Part of a small language model's weights: 562M tokens.
Each number is 200 + 30 x the weight over its row's rms, rounded and kept within 0 to 999. Layers, rows and columns count from 0. The size before them is the row's rms in percent of the matrix's.

# layer 5 MLP down (transposed), 640x320, rms 0.085, rows 302-315, columns 160-239
099,234,131,160,174,182,249,210,256,211,192,196,189,161,209,221,214,186,151,207,190,214,193,224,179,180,152,228,189,195,168,243,207,190,266,181,182,186,199,193,152,206,210,184,187,162,157,202,196,224,214,204,181,155,186,193,187,234,270,201,196,254,206,203,243,152,198,199,218,131,218,207,239,262,205,181,244,170,199,173,249
103,223,197,236,201,222,216,160,191,215,140,243,153,185,210,181,180,229,192,229,180,159,203,239,235,154,215,168,224,154,199,189,215,169,163,179,253,207,134,175,204,209,205,158,184,237,178,234,222,215,206,158,208,189,236,173,242,193,241,158,194,230,180,204,172,209,171,155,196,140,200,195,175,259,249,207,160,187,239,179,253
101,191,213,217,202,235,188,184,225,227,196,128,204,136,240,178,233,231,204,147,191,170,164,218,186,226,239,204,267,198,162,245,201,209,169,145,227,231,219,230,216,219,191,198,213,173,168,218,252,205,220,189,228,185,231,255,170,209,127,201,165,219,186,203,200,169,215,170,220,213,168,205,204,155,251,122,230,195,118,174,152
099,220,196,209,174,186,195,164,204,212,231,182,209,201,220,228,177,151,210,195,192,214,161,168,211,202,216,209,221,230,195,212,199,208,196,214,192,175,168,200,185,234,165,228,278,157,158,187,220,235,199,224,156,179,217,189,218,173,251,212,197,162,206,161,187,212,206,279,196,163,178,187,193,224,267,194,189,177,171,209,198
103,190,238,196,227,219,212,196,173,126,244,221,202,198,187,215,200,216,165,207,243,215,200,189,188,236,190,223,252,232,186,223,230,169,199,175,185,176,191,262,241,163,190,255,212,214,157,227,201,201,197,189,203,170,223,205,222,210,215,161,226,170,230,192,220,210,228,171,218,191,144,188,210,199,203,222,217,211,224,185,220
102,173,177,250,147,190,184,145,187,193,163,191,226,245,258,188,269,182,216,201,248,204,180,206,227,231,151,156,171,176,190,143,208,188,182,198,227,186,200,163,199,196,159,198,233,224,209,212,224,236,202,186,226,205,216,241,211,144,220,197,170,174,209,194,206,196,190,192,228,186,214,238,233,207,237,220,258,172,167,237,195
098,196,224,235,201,217,207,190,214,235,157,229,260,197,179,221,229,189,283,175,152,178,173,243,210,160,178,216,181,210,197,192,243,157,181,211,205,226,248,198,221,256,147,200,219,205,238,106,227,151,254,144,146,229,156,183,191,178,152,218,239,176,221,132,247,220,214,240,176,196,184,225,240,172,229,168,209,192,259,200,200
099,225,191,211,194,212,218,211,212,154,229,232,183,194,169,179,171,271,210,216,217,231,157,194,172,139,182,209,203,221,223,191,215,197,181,202,203,228,186,243,247,188,222,236,228,215,157,189,124,184,218,189,178,203,154,221,217,139,218,207,172,176,222,243,152,225,250,204,252,228,188,175,201,225,234,168,249,199,272,174,234
096,205,160,184,187,198,253,162,202,195,223,250,186,214,212,239,137,193,191,149,211,232,167,192,193,220,197,147,248,212,154,206,207,184,211,137,203,176,200,160,221,181,232,198,205,236,225,215,156,191,143,207,166,213,183,192,171,201,182,248,183,203,189,147,226,197,186,223,215,213,165,216,173,209,179,208,177,215,225,149,150
102,220,227,224,215,176,211,220,202,223,171,222,171,174,205,165,216,208,219,232,181,187,175,233,274,217,237,193,242,217,223,220,180,226,226,202,141,229,238,199,228,198,212,188,217,145,209,208,185,232,197,193,197,257,155,202,175,169,199,189,163,163,193,230,190,186,176,217,179,148,191,196,186,230,254,155,230,212,209,209,134
099,142,226,161,179,218,175,208,184,204,253,198,176,218,191,216,197,250,199,169,236,146,181,245,226,182,211,239,183,184,167,224,220,202,196,155,302,216,228,204,173,177,175,238,160,209,229,172,167,198,206,230,209,195,209,173,228,236,158,198,193,199,163,217,210,247,182,195,209,185,219,124,202,197,158,245,166,185,178,229,251
101,210,198,201,262,167,195,246,177,217,181,204,223,213,158,201,217,212,249,203,240,157,192,178,209,213,191,196,170,227,201,245,215,179,191,243,157,196,187,191,200,245,209,178,205,256,221,216,150,204,182,183,266,168,199,167,149,210,229,209,241,190,186,250,225,225,236,210,221,178,244,163,222,244,200,172,216,159,180,157,170
095,214,144,212,236,201,194,184,157,246,223,244,227,165,182,245,188,157,247,192,158,239,170,236,221,160,188,310,241,225,214,202,200,164,199,212,237,225,193,193,138,166,195,219,236,219,216,226,221,180,183,183,149,199,187,229,199,182,171,217,160,198,192,176,225,188,210,235,138,237,181,207,184,208,172,192,228,161,231,210,213
102,180,207,195,197,234,246,191,173,206,257,256,212,209,171,193,191,206,205,215,162,196,233,173,194,238,290,195,179,167,205,201,157,211,217,172,165,157,256,215,170,158,175,204,210,182,190,228,216,128,110,219,205,235,152,155,253,240,178,159,235,212,231,200,160,148,194,230,214,202,211,252,217,181,189,214,193,227,186,219,175
# layer 5 MLP gate, 640x320, rms 0.0974, rows 303-316, columns 160-239
104,205,173,220,200,191,204,188,155,216,173,180,166,210,171,210,208,158,223,199,217,227,210,218,167,249,185,155,159,199,166,191,222,219,217,188,240,227,206,161,204,174,170,258,218,181,194,169,199,211,185,257,190,188,139,142,234,186,201,212,175,230,132,205,179,168,150,237,213,266,241,194,215,177,259,165,194,218,198,214,152
098,226,218,202,138,220,226,235,140,146,143,159,181,245,135,234,255,199,223,160,222,199,207,194,212,219,176,150,154,156,162,190,208,180,192,230,220,202,212,207,191,194,209,228,215,154,215,226,205,162,223,189,183,228,189,172,209,179,222,223,199,274,272,217,241,209,184,200,206,177,219,207,228,227,187,171,225,189,183,182,128
096,217,209,149,177,172,175,234,196,187,189,115,187,176,256,198,208,249,73,247,220,176,224,178,227,172,156,204,204,226,219,227,208,183,174,210,220,202,207,178,168,177,179,143,160,232,185,193,188,208,221,195,236,214,167,242,160,191,183,157,212,215,171,207,229,261,237,217,200,179,223,185,203,203,218,194,223,234,179,180,172
109,183,184,204,190,200,166,200,176,208,154,179,193,186,179,169,161,212,175,211,178,259,261,305,287,143,276,118,201,158,161,245,188,214,223,228,207,188,216,182,256,193,239,183,194,221,236,200,237,208,174,168,207,151,138,169,241,204,154,213,179,173,198,187,172,201,178,171,172,233,213,242,190,194,190,235,251,171,184,195,209
098,189,170,217,204,196,175,206,211,170,158,194,257,186,204,207,220,227,235,194,232,180,169,158,251,241,166,216,170,253,222,180,184,235,215,188,213,192,224,242,207,157,119,183,202,185,211,212,196,209,201,241,241,211,248,169,197,235,215,244,207,231,234,251,194,225,190,259,160,211,213,214,234,213,250,159,211,164,203,235,222
102,183,224,183,233,208,172,232,194,216,137,202,192,249,226,181,169,220,129,182,198,238,176,227,182,175,199,164,224,159,143,217,196,253,194,220,172,209,194,179,148,219,194,184,246,147,230,166,209,245,212,204,195,262,236,231,219,241,201,143,214,171,227,218,179,162,208,222,205,175,234,205,207,168,199,162,223,212,213,212,178
097,231,170,217,203,136,177,171,211,197,180,210,202,201,207,222,133,197,210,220,218,187,145,155,134,228,195,201,223,169,217,175,182,150,227,200,185,237,206,172,192,181,204,164,186,213,206,189,188,210,202,161,168,181,178,147,145,137,191,154,211,207,168,238,216,192,180,205,205,141,153,149,190,149,190,232,195,204,190,200,154
092,205,236,225,234,198,182,210,175,204,252,216,222,209,176,211,225,280,251,180,252,207,179,209,241,228,175,232,182,325,246,137,189,173,174,191,225,199,149,153,197,162,221,187,231,211,193,208,170,186,235,206,192,220,199,200,164,219,213,208,204,265,197,216,236,182,208,170,208,203,174,192,195,153,226,192,209,221,191,197,223
098,240,216,195,235,202,184,234,202,217,155,247,191,153,197,145,189,263,244,165,183,207,145,188,240,234,167,154,201,226,182,238,210,180,222,143,166,216,226,184,197,204,169,197,232,224,193,227,160,191,191,226,197,244,183,174,175,182,159,186,186,208,190,208,201,244,203,210,229,184,164,259,233,186,205,213,218,227,193,149,206
112,219,193,158,147,229,226,177,184,164,209,213,202,210,206,222,261,192,195,235,167,197,274,180,242,166,202,218,94,150,190,223,160,197,199,198,226,188,156,216,219,206,219,186,195,275,181,179,183,186,231,249,183,206,172,195,221,257,168,137,178,201,208,182,207,212,182,182,202,234,228,252,208,182,166,228,228,213,224,195,189
099,207,224,149,215,209,226,223,158,147,172,178,258,173,218,143,169,162,190,163,247,216,255,199,189,133,241,157,257,217,212,218,238,176,159,209,205,213,197,259,183,283,179,216,224,219,229,147,211,252,184,188,262,223,198,205,223,203,193,230,240,158,172,221,161,228,220,189,220,193,191,168,171,205,176,147,232,184,207,195,177
100,258,188,173,186,200,187,218,206,191,208,217,241,198,215,202,114,160,164,227,214,161,243,195,192,187,185,215,143,252,193,166,152,232,172,194,235,191,151,219,194,210,193,203,162,254,183,191,207,228,139,265,193,204,180,244,229,186,210,170,241,206,174,253,210,206,148,189,180,193,257,228,170,164,186,186,185,189,241,200,242
107,177,198,215,173,167,160,234,215,201,171,196,140,192,206,262,225,237,203,186,175,180,215,202,187,181,213,222,154,128,185,181,171,217,209,190,223,248,188,190,255,179,215,200,203,186,169,162,166,233,162,176,212,161,229,194,229,194,174,191,242,187,210,227,239,154,176,191,191,264,220,172,215,191,184,187,214,269,159,177,177
101,230,193,246,233,225,212,198,189,182,166,210,178,272,227,209,180,159,189,200,240,148,225,135,230,178,252,253,266,216,271,259,137,232,249,170,227,200,131,195,168,207,210,220,184,175,202,227,181,203,179,179,197,212,265,168,225,209,168,211,186,191,162,269,204,160,218,204,228,149,236,150,155,223,215,192,218,216,182,209,169
# layer 5 MLP up, 640x320, rms 0.0947, rows 303-315, columns 160-239
102,210,193,187,144,162,208,212,194,228,245,162,126,148,200,205,167,208,172,238,158,201,218,188,228,190,188,173,198,223,215,206,220,231,235,238,159,193,241,199,235,144,170,242,206,232,185,250,228,203,189,157,207,228,226,191,168,179,146,225,198,233,254,197,208,219,207,189,187,186,168,185,176,239,203,165,222,274,179,215,217
098,178,213,233,213,151,214,229,229,159,195,207,216,203,199,171,158,228,203,209,188,225,254,189,149,212,290,235,227,153,173,167,133,163,237,206,133,183,146,212,208,214,168,193,188,203,209,219,198,196,184,236,184,187,165,203,196,199,215,235,143,210,163,230,213,170,236,240,153,185,224,138,285,181,207,222,170,194,213,175,217
105,220,206,217,202,166,227,194,219,252,183,235,268,256,181,238,171,204,218,245,163,198,178,191,161,219,194,168,216,220,201,138,212,170,130,209,200,259,188,151,164,173,203,252,187,138,268,210,192,221,193,168,177,222,234,219,191,234,148,206,211,169,195,245,172,205,201,197,188,193,183,167,210,218,225,224,227,201,189,244,167
100,197,180,192,185,237,189,184,234,124,166,206,189,252,217,226,214,189,186,187,199,221,165,231,183,218,212,233,232,236,167,176,231,179,205,206,153,209,202,219,223,234,173,211,198,234,156,192,266,174,201,164,231,120,181,234,248,211,172,178,260,130,269,176,200,178,221,162,164,166,197,181,218,124,213,223,221,248,219,229,206
097,210,199,186,171,185,215,197,234,253,206,237,170,192,244,208,171,199,209,210,189,194,202,232,194,150,209,192,241,200,191,134,217,191,195,209,189,230,221,158,218,190,192,174,203,225,237,220,251,216,227,185,197,211,153,209,233,174,144,220,173,187,180,217,262,216,197,149,212,182,240,195,233,160,162,230,226,195,193,185,145
098,160,203,212,248,173,204,193,237,153,189,204,198,188,233,154,191,189,211,223,115,177,211,235,223,235,164,188,198,228,233,245,207,208,152,241,263,214,209,198,218,172,154,190,195,224,241,211,160,188,219,194,195,229,163,181,232,199,164,143,202,139,131,208,223,164,224,213,160,199,230,167,232,203,207,179,242,231,236,226,183
100,233,212,221,230,180,167,193,197,196,227,161,206,200,192,222,222,175,204,133,193,203,198,178,191,190,131,184,198,222,231,200,186,193,219,183,126,217,230,221,225,162,216,175,197,187,232,228,194,251,197,140,144,181,221,237,184,154,190,219,220,213,154,195,140,169,205,167,217,188,156,156,221,224,184,208,216,186,134,217,206
086,188,155,225,229,211,196,185,182,202,178,267,192,205,186,223,183,180,208,166,197,154,184,210,150,174,210,216,219,206,151,216,187,198,131,126,223,167,216,181,230,210,202,202,177,201,148,137,201,270,171,167,204,222,176,211,173,175,204,207,233,253,187,171,215,188,231,165,251,261,223,190,185,202,223,228,181,212,222,201,176
096,185,229,185,277,262,227,187,210,192,191,202,205,189,237,197,190,226,183,206,155,182,218,145,199,262,217,164,167,181,219,148,162,208,191,206,208,216,200,201,238,239,221,206,245,207,205,200,181,148,191,98,213,202,178,159,202,285,202,205,193,209,138,214,178,253,258,246,228,187,187,172,208,191,197,195,236,188,193,186,242
103,256,222,202,231,225,171,150,200,232,188,250,208,193,217,227,161,245,238,184,157,210,197,223,181,134,203,198,213,220,108,146,209,195,201,171,264,215,248,218,192,173,120,221,219,233,194,190,167,164,200,228,221,170,227,189,155,183,211,188,214,274,165,193,196,227,242,190,199,223,240,174,201,179,161,219,190,207,167,214,224
095,176,198,242,210,148,161,220,215,222,218,207,157,222,180,206,231,236,187,222,154,157,173,205,237,209,204,187,168,192,188,213,220,202,240,178,242,187,202,159,218,212,223,180,223,236,160,239,127,213,178,203,194,152,243,150,190,180,159,172,212,269,192,226,287,167,197,201,174,254,225,195,236,186,169,203,164,189,206,168,177
099,126,141,247,220,258,201,193,131,218,227,230,191,210,182,211,207,221,172,233,197,186,236,199,224,179,149,225,144,145,152,208,236,147,172,196,215,205,180,160,184,162,226,228,234,185,200,218,206,189,175,177,195,226,188,193,207,166,174,180,171,115,229,164,203,192,174,227,209,204,159,138,200,183,170,246,217,214,228,180,217
104,206,160,197,204,175,181,256,214,172,240,158,206,182,205,228,242,182,207,230,253,202,251,211,210,198,178,169,217,220,170,224,229,221,193,235,198,227,197,187,180,238,163,195,149,185,193,235,219,155,151,184,171,208,192,211,193,226,172,200,194,218,277,167,139,190,168,236,232,196,183,232,199,178,231,194,225,206,226,205,165